Weights of a small GPT-style language model, trained from scratch on English Wikipedia.
Size: 16 layers, vocabulary 8100, 73.2M parameters.
Training: 981M tokens, 14975 steps.
Each number is 200 + 40 x the weight over its row's rms, rounded and kept within 0 to 999. Layers, rows and columns count from 0. The size before them is the row's rms in percent of the matrix's.

# layer 8 MLP down (transposed), 2304x576, rms 0.0357, rows 1825-1861, columns 96-191
096,196,164,219,167,318,139,153,165,185,184,158,183,186,148,207,232,187,205,191,210,241,247,211,245,198,252,150,191,114,185,181,182,227,211,198,201,171,232,161,218,206,191,131,152,240,306,249,174,188,253,195,151,209,262,222,237,153,215,233,174,275,161,149,275,234,215,214,290,162,258,191,251,182,208,157,236,226,231,184,210,192,175,196,213,202,165,154,162,222,226,192,214,242,199,235,113
099,207,142,213,146,142,240,226,117,213,180,201,165,238,227,161,205,217,125,193,166,240,225,208,194,224,207,251,263,209,160,210,184,178,314,229,203,232,187,212,162,169,125,171,263,226,103,164,199,171,236,215,194,249,144,215,165,153,178,228,210,218,223,224,171,159,171,154,237,176,228,170,136,217,216,200,263,241,137,246,192,175,281,185,271,155,127,187,161,170,252,211,126,182,247,135,156
123,179,195,240,195,207,232,201,246,205,255,176,136,127,157,212,123,218,250,161,193,210,185,120,252,103,201,208,272,229,218,177,218,206,202,157,183,200,180,104,247,219,176,137,254,212,179,193,180,208,182,186,182,218,192,250,247,258,273,174,145,231,205,179,142,223,223,125,204,198,264,254,154,176,162,198,149,239,280,213,229,121,145,257,166,220,173,211,202,202,134,188,219,176,176,157,187
100,185,149,149,138,168,168,248,229,232,175,246,240,159,204,230,208,203,172,142,267,150,136,217,214,183,226,220,211,117,234,151,211,186,179,236,181,176,207,160,244,171,163,153,178,200,200,260,225,162,198,128,245,243,208,203,249,136,213,205,192,178,261,131,251,207,197,163,178,137,177,199,192,160,266,193,124,166,232,157,265,186,198,193,217,186,138,220,141,208,158,188,222,198,168,228,219
102,204,235,211,203,260,117,223,222,166,146,177,226,200,254,172,200,125,205,134,215,165,169,224,172,253,200,211,239,193,254,173,182,200,216,91,209,183,227,185,147,199,174,214,238,286,234,183,117,149,161,273,240,135,237,176,247,256,225,214,229,285,179,191,215,254,219,251,184,137,203,189,236,154,197,190,173,272,244,267,166,197,140,239,145,272,195,246,237,216,176,154,279,229,316,144,197
098,156,202,246,183,228,242,194,184,128,164,246,177,195,219,190,213,178,191,215,272,296,209,221,207,199,195,208,166,204,178,180,158,293,208,193,212,239,217,192,276,254,218,272,195,210,273,221,153,150,185,211,227,184,200,197,251,217,226,188,252,181,230,264,187,217,173,165,141,185,195,251,242,215,184,150,262,176,233,207,168,228,197,240,232,182,193,201,191,214,233,186,171,148,143,245,299
101,153,171,203,87,212,135,165,165,243,259,180,203,191,153,149,123,262,230,173,213,166,179,245,204,149,167,170,131,190,198,159,181,183,157,182,235,236,230,260,242,258,199,203,187,212,225,212,194,221,101,207,242,169,262,146,167,264,184,273,154,178,196,201,238,178,244,172,189,264,245,211,257,219,181,215,210,202,207,194,206,240,205,291,253,190,214,216,135,193,259,231,156,209,213,203,231
138,243,224,190,141,263,158,174,213,172,248,231,178,158,172,125,154,214,217,179,137,189,233,195,203,195,290,202,245,241,234,253,179,216,188,240,210,168,233,219,228,136,207,251,115,195,166,162,186,152,165,147,215,131,181,197,165,275,288,194,151,173,229,250,225,194,218,137,203,114,188,189,202,208,247,238,195,217,150,234,245,133,163,167,188,223,181,196,109,187,190,204,229,165,158,246,162
104,230,168,135,217,182,254,193,221,198,194,226,213,213,129,182,129,151,216,202,282,186,218,169,215,154,230,190,240,130,165,189,228,202,244,135,236,138,238,181,236,272,235,200,236,339,208,212,122,112,145,262,240,186,197,168,218,269,215,273,192,199,243,235,224,176,149,160,226,117,223,227,212,167,151,173,190,141,204,223,212,199,189,202,221,179,258,159,198,194,157,172,197,216,233,200,238
094,200,72,183,214,206,217,250,219,152,144,152,210,186,165,208,187,272,224,206,262,173,201,260,220,281,230,209,159,193,260,240,215,240,225,240,164,124,161,222,170,234,238,217,180,225,209,171,284,183,105,199,166,178,193,212,173,200,205,252,160,200,252,180,192,157,159,186,171,210,228,233,241,189,178,213,200,262,115,192,210,167,204,237,175,149,185,234,253,180,162,231,230,255,200,198,259
101,228,280,226,152,241,162,232,227,161,150,158,243,178,205,211,218,308,190,182,181,184,205,191,128,231,153,167,210,309,188,273,247,177,203,229,240,158,265,225,164,194,192,202,174,73,152,217,187,143,172,212,151,165,236,228,211,165,237,212,239,192,219,219,211,150,284,104,291,187,183,170,184,179,240,237,256,202,175,234,141,234,191,193,240,177,166,264,107,109,167,196,171,201,175,209,144
100,144,194,155,288,215,159,160,169,196,202,180,210,210,194,228,162,219,233,184,273,160,155,189,197,212,177,227,217,224,224,130,124,218,202,196,140,206,194,188,150,136,185,281,166,240,174,217,270,186,205,187,236,169,192,239,216,167,166,200,194,178,241,200,230,206,184,225,189,181,215,216,247,238,124,225,264,142,212,128,221,199,200,181,224,116,239,108,212,194,220,127,227,213,206,247,275
094,195,221,226,203,160,219,200,210,144,206,272,204,211,231,196,173,237,121,168,223,153,166,241,207,270,165,172,174,205,196,230,177,244,257,125,233,174,267,248,261,223,118,217,251,233,215,236,148,263,148,200,249,204,211,225,255,220,236,241,139,232,229,205,196,182,243,196,191,194,265,245,141,163,134,266,175,208,279,192,243,164,142,185,215,259,288,215,184,234,153,233,187,244,250,173,222
108,235,247,182,230,147,198,188,252,202,130,206,183,220,187,214,188,211,277,248,190,149,205,275,217,224,244,244,141,227,244,238,178,259,168,182,306,130,198,225,212,169,209,155,191,262,209,157,185,203,180,225,218,226,197,239,148,133,231,131,126,161,262,155,136,87,246,198,228,167,135,142,250,235,224,219,189,211,187,173,205,250,246,152,226,186,130,222,248,176,195,155,225,162,152,174,139
093,140,220,150,182,147,192,168,196,208,149,235,190,178,234,223,244,255,204,245,219,208,181,177,281,235,153,175,231,163,256,224,254,214,199,159,245,176,187,197,186,174,184,147,179,182,264,207,206,210,219,150,258,178,262,222,282,170,82,129,174,213,170,149,197,245,95,213,200,143,249,182,271,81,236,239,175,227,221,179,213,147,176,136,197,227,250,173,155,202,187,161,240,223,151,152,165
096,177,250,224,222,211,221,159,197,189,250,214,168,160,205,174,242,230,198,217,259,195,159,186,244,99,166,215,233,300,227,268,291,233,152,178,191,163,193,241,254,173,191,163,190,196,160,220,145,225,250,250,172,204,158,198,216,132,205,274,207,194,216,160,108,146,207,237,156,132,162,126,237,194,196,270,219,224,156,248,251,151,165,167,241,201,141,201,231,243,288,153,142,189,202,193,191
093,153,279,204,258,197,183,218,186,238,186,215,234,116,265,174,177,200,163,207,209,243,191,192,206,191,189,174,197,182,241,259,134,207,186,207,197,200,206,204,231,261,226,127,178,213,240,234,219,177,196,194,141,205,249,170,149,170,225,211,175,180,193,244,169,169,254,208,268,147,222,232,210,179,180,178,164,278,214,217,308,200,212,209,215,254,163,196,171,123,149,166,185,191,204,225,233
091,273,242,194,227,215,242,137,220,249,155,126,162,217,255,214,277,279,152,219,195,232,164,191,197,181,179,317,237,144,179,195,160,206,240,190,180,229,189,209,132,172,210,182,178,199,212,227,198,193,225,235,234,161,211,205,152,196,186,131,183,179,212,191,218,189,257,124,188,244,157,119,90,172,128,216,174,198,190,205,197,187,164,159,204,243,239,143,191,236,166,250,176,145,195,168,206
105,166,219,209,156,231,197,187,197,190,155,156,210,223,227,187,220,169,251,179,139,258,218,181,211,155,137,268,139,251,199,227,200,199,178,165,233,215,175,238,234,129,138,290,239,230,295,232,173,203,204,165,214,128,173,220,187,169,197,268,153,228,211,179,167,111,229,135,179,245,183,189,257,219,219,218,219,182,192,237,185,131,208,195,243,147,211,233,225,238,252,195,141,139,208,255,216
118,211,143,189,253,219,221,181,188,203,248,249,219,201,210,172,147,219,183,230,204,152,206,222,220,180,166,252,101,145,224,168,175,124,195,210,207,144,225,210,189,134,170,138,169,126,122,304,235,138,238,180,186,186,177,231,184,122,190,189,180,177,197,205,175,292,149,182,242,229,265,113,222,224,182,193,141,213,233,202,252,229,210,248,252,161,186,197,168,209,218,203,259,193,181,154,223
109,215,145,179,234,186,192,229,257,199,120,213,231,179,209,177,182,161,177,131,264,183,214,257,218,178,226,186,190,248,227,204,259,159,207,151,188,168,219,168,136,202,290,106,216,185,199,187,228,229,263,228,224,170,106,180,237,268,222,124,214,168,277,255,257,184,273,249,144,170,183,196,230,168,173,209,282,141,159,191,181,214,271,178,169,169,188,172,278,200,188,216,214,141,172,250,176
098,205,183,172,201,205,179,205,245,227,214,229,173,175,224,195,237,221,283,169,258,246,187,211,179,153,194,248,212,235,216,211,123,202,187,156,170,216,160,252,165,180,224,175,76,185,135,194,188,226,151,137,186,229,205,304,141,232,200,259,183,174,242,149,203,158,146,262,251,164,198,188,158,221,137,200,176,182,177,207,241,226,274,186,181,173,162,215,219,183,173,212,176,193,265,193,270
112,243,145,227,216,247,170,220,203,206,289,181,248,200,221,203,202,188,177,189,155,223,97,123,175,212,175,177,254,130,255,108,141,193,208,218,211,276,175,208,200,208,137,262,219,190,97,285,211,253,168,160,236,199,162,106,166,175,203,180,228,182,230,247,191,214,176,126,215,148,230,220,168,203,256,239,226,237,219,204,223,162,202,270,216,198,176,223,176,203,237,207,202,200,201,269,171
091,249,174,254,185,204,255,183,129,189,274,262,176,178,229,230,211,219,177,165,162,281,229,135,213,154,195,153,154,165,258,109,181,208,211,166,209,202,167,288,177,267,255,252,162,244,186,176,173,196,195,207,150,166,127,124,211,190,244,158,182,184,244,204,213,115,156,193,192,301,241,118,145,206,262,166,180,246,223,209,261,155,198,214,245,228,194,228,274,223,168,150,248,234,149,167,239
100,243,234,254,191,189,181,222,199,236,201,148,147,199,195,183,196,212,226,214,158,224,245,206,222,227,184,163,206,216,157,158,257,157,217,252,98,201,156,267,154,232,216,159,180,143,177,192,221,219,227,198,259,218,162,180,192,218,167,162,177,160,214,241,203,269,174,197,167,249,141,153,180,256,212,246,265,178,252,240,229,168,259,232,203,253,201,157,152,210,243,251,235,201,181,151,196
098,186,198,278,144,201,180,180,172,234,177,246,218,174,167,205,189,286,165,224,212,277,163,168,211,205,236,214,232,219,166,133,200,187,172,165,216,197,245,208,188,207,81,151,154,164,167,225,226,215,237,164,187,192,185,254,166,193,199,211,210,120,224,207,240,207,182,189,179,157,158,278,169,194,226,225,210,264,129,149,238,235,168,177,200,215,134,287,226,233,194,323,196,180,169,219,208
097,165,187,135,143,173,153,247,259,162,201,166,209,235,180,214,177,227,181,137,239,73,171,221,167,192,204,227,270,175,193,186,256,180,180,256,153,151,179,220,155,201,141,181,138,308,252,138,234,230,172,166,232,216,211,197,163,171,289,220,118,196,215,145,169,134,152,239,216,189,182,145,194,171,121,196,197,256,277,223,274,233,127,168,161,220,216,139,202,215,218,159,194,177,188,163,276
095,160,281,158,213,262,204,233,222,173,246,171,188,159,160,197,220,257,234,233,141,268,202,136,92,216,146,236,225,97,162,186,216,187,198,197,233,166,284,239,244,240,215,170,163,207,199,206,140,221,221,172,232,193,187,233,149,194,264,181,201,166,188,101,186,288,256,169,250,226,292,225,192,146,216,226,214,215,155,273,227,262,168,216,185,124,242,254,231,110,199,170,204,202,190,191,272
117,147,194,188,140,221,235,208,221,214,164,269,161,128,255,219,184,233,211,262,172,211,167,201,192,199,112,253,223,201,212,253,195,190,177,181,187,170,204,223,247,263,263,201,256,176,187,202,228,251,223,155,166,242,181,155,226,163,203,189,201,218,243,249,140,180,233,128,182,216,187,222,197,173,223,281,108,240,226,193,171,143,229,187,245,170,249,198,179,186,287,178,180,232,140,232,155
096,179,156,165,180,155,215,200,223,180,207,255,146,216,188,209,224,253,94,200,189,234,201,248,181,200,207,208,187,239,271,174,205,152,180,180,168,183,205,211,156,174,101,221,163,212,264,226,257,223,170,159,206,219,247,231,169,159,254,217,267,175,220,127,190,112,141,205,183,150,98,179,183,177,242,192,142,143,195,219,216,255,131,153,294,173,171,245,209,261,159,238,145,171,199,169,220
102,241,280,201,178,277,184,214,253,152,243,175,223,182,242,265,115,253,217,253,214,220,264,212,231,199,199,184,208,155,185,150,280,268,246,145,259,152,245,212,163,149,257,201,184,169,206,217,163,182,207,124,203,209,173,177,231,220,211,184,234,154,233,117,209,214,251,194,141,173,168,226,195,211,239,183,139,176,162,157,201,160,178,197,222,184,219,139,149,223,173,191,179,208,172,165,166
099,156,171,207,164,192,253,191,152,202,142,172,138,233,125,221,206,219,197,221,215,241,164,217,202,227,195,226,174,185,157,204,207,185,208,198,220,166,120,227,170,132,181,209,154,142,230,212,237,230,253,249,223,204,210,187,218,207,226,158,209,220,237,199,213,232,161,187,236,213,220,221,291,135,210,184,177,198,266,175,183,138,218,222,173,109,214,249,260,234,210,218,177,231,90,154,184
097,122,241,271,194,164,171,190,198,114,214,202,227,195,193,132,171,201,148,162,199,239,229,244,179,220,176,213,204,217,168,206,151,201,233,223,229,227,96,315,218,200,209,228,196,232,184,241,195,217,222,192,178,217,124,232,208,284,155,327,271,191,181,240,195,234,206,207,198,221,195,164,211,196,225,220,220,206,143,228,256,273,220,203,225,179,247,223,203,150,184,192,233,116,106,201,248
092,236,212,250,233,120,241,209,184,157,243,208,225,105,147,223,144,147,216,182,166,125,184,194,203,161,159,252,215,183,236,185,149,234,168,216,162,178,200,210,152,235,182,235,168,267,217,185,187,203,238,185,131,142,155,197,167,219,225,169,181,249,172,221,209,232,179,147,192,183,166,233,213,202,150,227,162,219,161,216,202,170,181,185,142,228,227,212,170,251,212,184,288,141,226,131,252
110,203,161,184,195,193,238,191,194,174,160,202,207,139,143,157,184,147,214,251,236,225,202,294,125,180,216,142,212,229,216,246,198,100,271,130,215,211,238,182,202,228,161,209,232,198,172,189,195,148,239,248,197,186,175,218,198,249,209,182,188,145,271,287,183,143,191,158,220,197,222,196,273,158,198,189,202,145,226,255,211,261,255,244,187,192,237,207,168,209,187,179,181,236,291,168,210
103,238,206,189,219,191,139,160,189,189,119,205,152,183,141,167,170,220,199,181,153,132,244,239,130,181,161,214,186,169,209,183,150,154,138,129,187,207,286,108,268,134,241,207,198,272,264,214,231,150,197,210,216,229,128,176,284,223,146,106,145,267,217,270,199,182,211,207,251,184,212,158,154,148,128,252,168,161,250,230,201,169,104,145,123,167,199,259,209,147,169,193,237,204,187,185,221
100,207,190,249,207,105,227,75,204,189,211,174,208,197,236,299,194,149,301,119,204,149,143,177,215,181,210,186,221,161,148,190,190,208,187,225,189,216,241,191,202,261,278,297,149,232,182,159,172,189,141,227,157,209,171,185,194,164,177,169,244,135,183,178,186,105,195,283,183,166,159,233,189,223,170,262,232,221,216,236,191,244,225,178,219,194,242,226,197,217,152,128,241,201,203,265,202
# layer 8 MLP up, 2304x576, rms 0.0357, rows 1826-1861, columns 96-191
100,151,166,239,205,188,199,229,259,152,185,307,210,175,271,123,153,253,226,151,198,118,157,260,214,186,223,166,190,177,203,147,220,229,145,218,170,180,204,243,217,182,199,120,122,176,250,162,121,120,209,201,178,286,196,201,237,193,228,150,260,232,222,151,223,252,222,256,207,185,125,171,291,244,165,166,130,176,188,161,220,228,125,266,195,215,215,280,251,202,204,207,163,191,210,166,217
106,131,128,168,182,292,188,213,261,156,179,204,210,222,135,195,294,183,218,181,198,139,222,192,212,232,224,163,224,171,199,255,229,259,181,143,186,212,146,186,221,201,237,149,208,159,164,187,237,145,259,293,161,240,234,181,211,200,224,137,256,213,173,221,164,125,137,272,196,307,183,180,218,221,151,209,224,126,256,168,234,148,128,247,173,191,227,258,249,272,168,271,195,219,192,182,149
098,215,158,207,262,189,227,222,171,152,150,153,165,210,169,207,263,144,191,176,215,195,160,197,224,243,186,181,210,139,212,234,159,183,170,263,200,235,220,237,188,221,209,260,248,267,242,167,209,265,216,252,233,148,175,263,187,232,157,165,229,246,182,227,116,100,137,204,202,252,176,210,222,242,191,273,217,187,187,208,197,255,177,185,210,285,119,236,250,186,176,269,237,189,185,179,182
104,155,248,224,212,207,175,187,150,266,187,147,185,255,206,210,222,124,211,249,166,194,240,218,188,154,210,195,174,189,205,203,187,213,199,188,186,241,155,261,157,177,266,178,250,158,201,264,191,238,199,220,173,129,233,213,187,201,234,227,215,221,110,195,223,234,218,222,155,149,177,224,184,194,167,264,218,188,135,174,226,146,154,114,140,169,163,196,180,234,261,175,236,220,144,194,117
093,207,163,165,169,199,241,223,251,221,175,145,232,131,170,202,208,172,221,225,215,198,256,215,150,233,232,207,186,238,168,259,143,227,221,245,240,246,135,199,190,160,145,275,174,197,151,182,194,260,194,172,143,139,188,254,177,215,118,184,222,194,208,251,112,251,226,217,161,213,233,178,298,242,255,193,157,257,221,206,126,243,216,205,198,220,212,218,182,209,165,239,201,211,137,175,157
096,208,200,233,222,233,243,175,191,153,243,219,197,210,237,195,209,166,132,221,188,159,187,188,129,138,164,184,207,236,253,222,220,227,185,210,208,187,255,192,192,177,282,243,105,121,189,214,143,205,211,249,204,177,264,270,268,228,188,242,270,234,258,178,193,202,102,222,168,190,140,180,179,165,207,245,286,178,179,200,142,148,200,178,192,211,206,214,203,121,210,176,237,190,252,192,230
123,216,257,205,201,181,233,202,149,169,276,166,197,151,181,188,162,97,192,171,184,175,218,200,164,305,256,157,169,218,262,222,149,256,167,214,217,216,193,310,140,203,189,249,141,210,204,198,167,103,187,220,142,201,207,209,125,216,204,197,147,129,156,263,238,172,169,213,171,238,186,178,210,179,184,201,176,195,227,186,214,158,188,199,163,190,148,121,230,214,253,217,198,155,186,168,154
102,201,172,119,273,239,219,202,208,201,219,129,233,256,292,247,157,158,237,206,232,128,194,164,224,162,233,184,301,197,231,232,173,242,230,154,152,276,234,231,257,235,219,183,211,177,183,248,163,172,173,266,180,62,169,186,203,242,221,207,207,188,161,202,183,206,228,180,99,147,174,151,226,165,254,186,156,158,168,203,305,220,206,244,161,181,137,262,224,207,146,204,198,223,185,194,188
094,280,196,195,121,179,200,250,156,224,133,215,150,251,200,226,208,219,181,229,199,190,177,237,234,178,189,210,220,188,235,178,207,204,258,211,251,251,200,242,173,195,223,205,173,268,262,223,166,192,202,183,104,251,261,166,194,156,208,199,297,248,201,214,170,168,236,200,235,208,133,240,240,267,278,221,167,211,215,160,186,238,76,194,209,138,195,257,200,167,256,118,154,165,171,249,177
099,260,278,140,145,214,221,206,185,140,240,154,161,204,158,195,244,239,188,186,269,195,204,232,198,216,233,189,182,243,269,250,126,238,151,181,144,214,206,270,123,259,242,198,170,119,218,256,165,207,279,321,174,205,234,235,275,193,242,212,227,176,190,171,206,177,253,196,170,235,164,182,170,191,190,165,187,187,106,209,168,190,168,233,214,219,159,193,180,185,215,174,236,208,243,263,192
098,195,201,161,218,85,137,259,236,211,190,265,182,229,238,240,216,157,226,242,199,250,171,172,173,220,195,216,204,240,132,200,175,154,243,151,234,122,123,246,200,213,195,187,201,130,186,236,213,172,213,217,228,229,195,158,243,181,146,226,234,202,202,220,229,162,158,259,174,180,166,202,160,203,274,204,188,166,260,146,198,154,148,113,182,160,181,169,227,127,138,214,220,241,178,218,208
094,241,180,204,244,201,225,202,188,224,233,170,161,201,211,198,219,165,223,194,205,266,204,178,184,177,164,184,175,209,209,244,171,235,212,208,123,183,207,169,126,146,176,205,253,205,194,222,147,155,198,128,205,177,160,217,219,260,262,148,169,175,214,250,185,145,203,178,188,213,190,199,191,257,187,197,250,246,209,230,194,162,248,115,219,170,256,200,213,178,232,248,189,199,231,124,192
101,192,253,175,198,163,153,182,161,204,185,266,239,214,194,208,278,200,247,241,244,206,134,182,207,235,154,237,188,158,204,172,252,190,155,210,237,234,158,152,241,220,209,151,196,188,148,171,255,267,183,187,260,199,149,141,167,125,261,164,184,203,256,185,254,165,194,163,191,128,150,161,185,248,117,217,221,181,196,196,158,169,142,189,247,219,209,231,263,167,236,204,146,149,207,212,184
092,193,229,252,203,264,191,168,163,238,185,185,196,178,116,206,187,198,118,145,181,162,206,129,109,162,158,215,184,174,218,178,221,144,214,187,137,150,183,215,184,197,281,249,198,193,171,213,250,149,168,226,208,110,170,279,202,199,161,210,212,172,214,159,202,91,284,197,188,287,157,205,231,226,237,154,205,172,150,130,243,206,208,274,252,238,251,192,187,249,213,168,236,183,209,221,250
097,256,134,165,225,184,268,178,210,164,220,260,209,252,226,221,240,234,178,157,153,194,208,182,184,257,187,135,182,198,168,263,195,195,264,185,182,206,152,248,167,178,190,158,231,211,208,205,250,220,249,248,200,136,182,182,190,187,152,149,217,266,143,195,169,304,274,211,182,232,170,142,193,229,204,226,197,175,234,192,130,166,211,287,189,164,160,142,244,230,134,257,270,245,193,210,225
096,240,155,266,208,132,125,240,278,215,234,233,222,216,136,286,272,207,239,189,181,268,291,228,213,215,178,142,220,226,160,234,212,283,181,254,180,141,217,175,241,118,147,265,224,216,150,146,169,201,123,201,241,232,206,207,198,191,190,263,208,213,280,144,281,180,174,262,167,196,207,206,162,222,187,205,191,227,185,180,147,174,131,203,208,111,235,179,177,196,213,143,249,197,211,160,143
093,184,244,175,180,266,190,185,207,221,169,148,248,200,162,238,219,277,219,168,179,314,181,182,208,192,243,239,148,226,277,203,243,215,216,251,144,264,184,193,171,263,179,201,263,201,216,217,248,205,221,142,235,125,218,240,193,193,187,262,239,179,271,177,134,223,195,203,194,284,120,232,183,242,163,222,213,199,158,231,241,195,159,143,180,237,242,139,258,271,206,135,245,206,298,222,154
102,103,133,191,216,216,191,211,95,199,217,219,215,203,184,215,241,174,144,224,201,209,186,126,218,215,206,175,234,272,139,318,248,186,214,163,126,299,132,217,185,155,122,213,268,179,221,220,199,131,179,224,168,245,200,235,226,172,180,309,255,263,177,126,174,141,172,193,150,238,242,265,241,285,237,270,179,142,191,214,185,231,187,217,221,289,198,255,184,238,209,219,224,161,211,116,246
112,140,253,190,148,210,224,144,201,272,243,153,238,134,205,189,246,192,255,139,133,178,214,112,186,180,199,232,191,176,208,179,187,208,217,246,263,262,226,230,216,244,115,205,151,206,152,262,151,200,211,171,213,158,216,292,200,264,114,155,183,171,149,227,184,207,205,260,164,207,257,189,242,208,210,168,159,181,208,154,198,207,227,209,195,197,169,249,159,201,198,231,242,217,220,162,178
099,210,213,209,206,145,200,183,259,241,209,265,164,189,233,255,220,222,216,219,179,211,239,242,173,191,166,195,221,236,118,283,163,185,189,183,148,174,170,235,208,263,221,164,231,184,204,152,207,257,197,172,99,254,230,170,239,209,247,162,166,234,227,256,170,204,182,223,167,183,166,181,150,215,270,164,253,233,129,176,105,307,258,217,198,200,223,192,251,240,181,149,206,111,166,202,201
094,203,270,162,228,277,235,183,215,166,202,219,139,212,170,176,232,234,244,136,101,163,195,139,222,240,210,183,119,236,184,208,235,235,196,201,202,242,207,175,212,183,48,173,253,230,177,143,198,222,271,189,177,130,214,174,250,150,204,223,243,249,203,185,211,222,289,172,268,234,248,263,216,215,208,183,214,233,159,115,201,185,118,153,260,125,252,212,161,143,265,179,140,169,203,271,148
101,161,201,286,225,159,145,232,233,203,166,229,175,182,157,196,184,184,259,160,179,241,263,226,167,252,195,223,242,83,187,245,162,268,294,199,141,255,228,204,169,234,151,132,211,147,244,121,210,163,229,267,240,252,200,258,214,198,227,144,258,257,134,189,191,238,150,286,149,239,133,208,254,190,249,171,182,171,170,204,290,185,236,214,207,231,209,234,155,204,201,210,237,185,237,172,158
097,212,276,254,227,194,184,188,238,241,267,232,209,210,210,253,204,153,255,199,162,243,183,157,198,197,189,184,177,172,235,237,218,172,200,201,186,226,203,199,174,287,177,195,164,209,193,262,248,174,191,196,249,170,177,232,207,171,222,194,196,218,189,140,330,144,220,275,174,195,176,172,237,213,150,183,161,227,167,274,166,160,172,241,144,212,217,237,206,202,209,209,125,213,247,161,125
101,247,175,217,203,174,149,211,126,256,203,206,206,167,256,146,185,188,192,134,201,165,168,246,221,260,156,147,281,135,189,259,210,179,180,232,237,179,175,165,207,152,207,169,153,129,252,160,184,140,181,238,186,99,153,132,239,181,186,211,246,206,182,211,229,161,182,219,212,205,173,162,280,198,158,222,277,206,195,197,121,186,166,132,172,291,225,230,224,286,188,242,131,182,198,146,188
099,213,187,106,137,169,141,195,224,245,184,177,179,115,207,119,129,167,244,160,215,138,218,188,154,196,152,244,223,230,159,193,235,233,210,189,170,216,197,211,209,219,137,182,268,201,163,167,239,211,147,161,210,148,196,156,210,187,214,162,166,180,131,189,171,194,142,204,218,319,152,221,206,222,135,161,180,227,173,182,220,232,156,188,214,197,157,209,244,202,215,204,197,133,198,117,209
098,227,257,160,187,201,231,131,170,111,143,229,227,192,217,242,255,203,210,203,283,194,112,223,151,164,142,186,255,267,206,207,231,221,141,146,119,193,215,214,166,235,205,240,221,227,212,192,150,171,217,341,227,209,207,260,273,119,242,250,214,223,213,137,235,190,253,240,163,132,184,137,191,153,194,217,197,212,111,201,227,205,179,205,198,202,181,218,178,123,197,174,245,216,190,201,146
102,167,230,202,151,215,176,186,265,188,216,216,192,214,158,160,172,210,236,184,194,228,204,220,189,245,244,233,228,246,152,220,193,241,193,243,223,238,128,245,159,277,179,210,246,212,180,188,135,269,150,167,154,177,162,242,193,214,204,225,245,188,183,192,132,183,127,175,151,201,187,160,160,144,262,200,257,168,143,186,311,254,241,175,280,204,253,131,189,213,169,135,212,172,174,175,225
103,119,176,216,130,219,165,160,222,214,159,194,236,192,220,139,163,210,163,137,179,149,226,184,192,205,168,185,243,221,178,202,169,234,267,241,214,245,213,206,209,236,229,200,152,200,190,195,193,209,249,166,111,232,177,165,223,184,163,189,266,269,258,205,218,138,215,145,185,295,242,166,149,181,249,192,233,116,259,249,270,184,192,276,226,234,251,248,178,178,254,276,111,231,141,246,202
101,174,129,195,220,210,136,262,160,190,171,157,243,286,208,208,229,130,228,170,183,235,159,201,203,164,226,181,244,236,245,168,252,243,211,212,175,185,247,251,202,195,230,167,269,157,175,231,210,155,166,152,163,161,152,174,178,238,219,296,161,206,164,268,121,180,197,234,184,234,226,232,174,287,202,318,194,199,175,129,246,234,193,189,218,190,118,174,191,228,143,130,216,200,184,203,191
102,215,273,225,256,225,183,122,237,157,227,183,268,255,247,157,141,259,256,225,117,250,274,233,170,193,215,255,105,260,149,216,226,191,206,158,223,254,163,222,193,231,211,111,214,284,209,154,174,121,196,232,188,206,192,234,203,240,228,230,209,225,179,217,192,193,157,226,197,159,219,185,213,255,264,167,214,185,275,227,272,155,147,225,221,180,162,160,239,157,67,268,166,236,159,184,176
098,145,227,270,213,174,158,203,205,216,98,179,274,214,203,263,182,184,214,226,218,214,243,137,281,227,162,247,247,179,233,188,169,215,215,218,267,194,205,196,189,167,169,257,220,228,146,243,206,210,229,148,228,192,280,247,214,148,130,232,214,237,150,204,158,184,186,235,241,203,213,172,137,215,255,178,194,249,193,166,206,197,98,170,77,239,233,210,197,211,187,210,82,162,184,221,192
100,124,149,111,180,134,200,254,189,277,166,240,183,219,123,129,233,179,120,210,206,221,306,221,192,173,245,217,163,318,215,191,248,207,160,208,190,246,129,234,186,225,291,139,209,194,151,232,187,198,279,246,259,187,197,212,191,236,154,155,192,165,218,231,261,260,194,200,176,207,257,227,236,232,261,189,242,235,249,262,232,274,235,167,166,228,173,206,156,207,167,190,206,200,226,195,216
091,239,275,164,259,213,244,192,181,236,138,206,190,235,213,218,133,202,135,161,179,198,213,253,185,181,147,186,254,208,269,252,235,171,153,207,145,176,231,151,255,261,261,234,229,191,213,191,182,153,200,211,263,178,239,185,160,152,198,203,154,133,240,224,227,201,268,259,198,193,163,186,259,179,274,151,175,171,152,164,174,156,156,154,163,237,230,216,224,141,165,223,237,168,244,198,193
108,147,147,186,246,223,248,202,254,229,194,199,218,197,250,209,174,192,245,202,233,235,270,204,154,179,185,160,185,261,245,181,154,181,238,231,341,209,144,192,197,268,237,219,229,168,172,180,122,161,229,128,185,180,154,195,230,192,106,206,221,194,114,146,223,288,180,230,190,267,145,249,227,181,191,163,211,207,186,202,162,234,223,229,212,183,226,297,189,264,130,135,198,206,281,196,163
101,225,184,177,202,195,175,170,213,192,175,192,231,240,141,177,231,219,217,223,184,189,168,229,176,232,242,200,275,209,195,241,167,218,240,248,228,172,208,164,208,212,244,189,168,249,159,304,184,198,229,194,239,226,207,165,234,159,157,148,233,221,261,223,252,168,208,153,167,156,212,154,277,148,149,242,203,266,189,237,250,228,216,169,174,153,196,144,202,184,195,226,265,147,227,203,281
098,157,279,200,236,206,242,155,208,289,194,170,239,247,328,236,219,181,229,170,257,175,153,148,271,226,160,236,186,212,199,160,227,289,179,190,217,159,193,183,250,216,204,136,292,245,248,201,190,135,244,267,150,106,187,238,176,215,237,177,274,142,241,207,191,184,213,153,240,277,159,194,228,209,210,242,121,205,200,170,271,235,187,152,281,152,141,251,151,186,231,150,193,213,232,250,232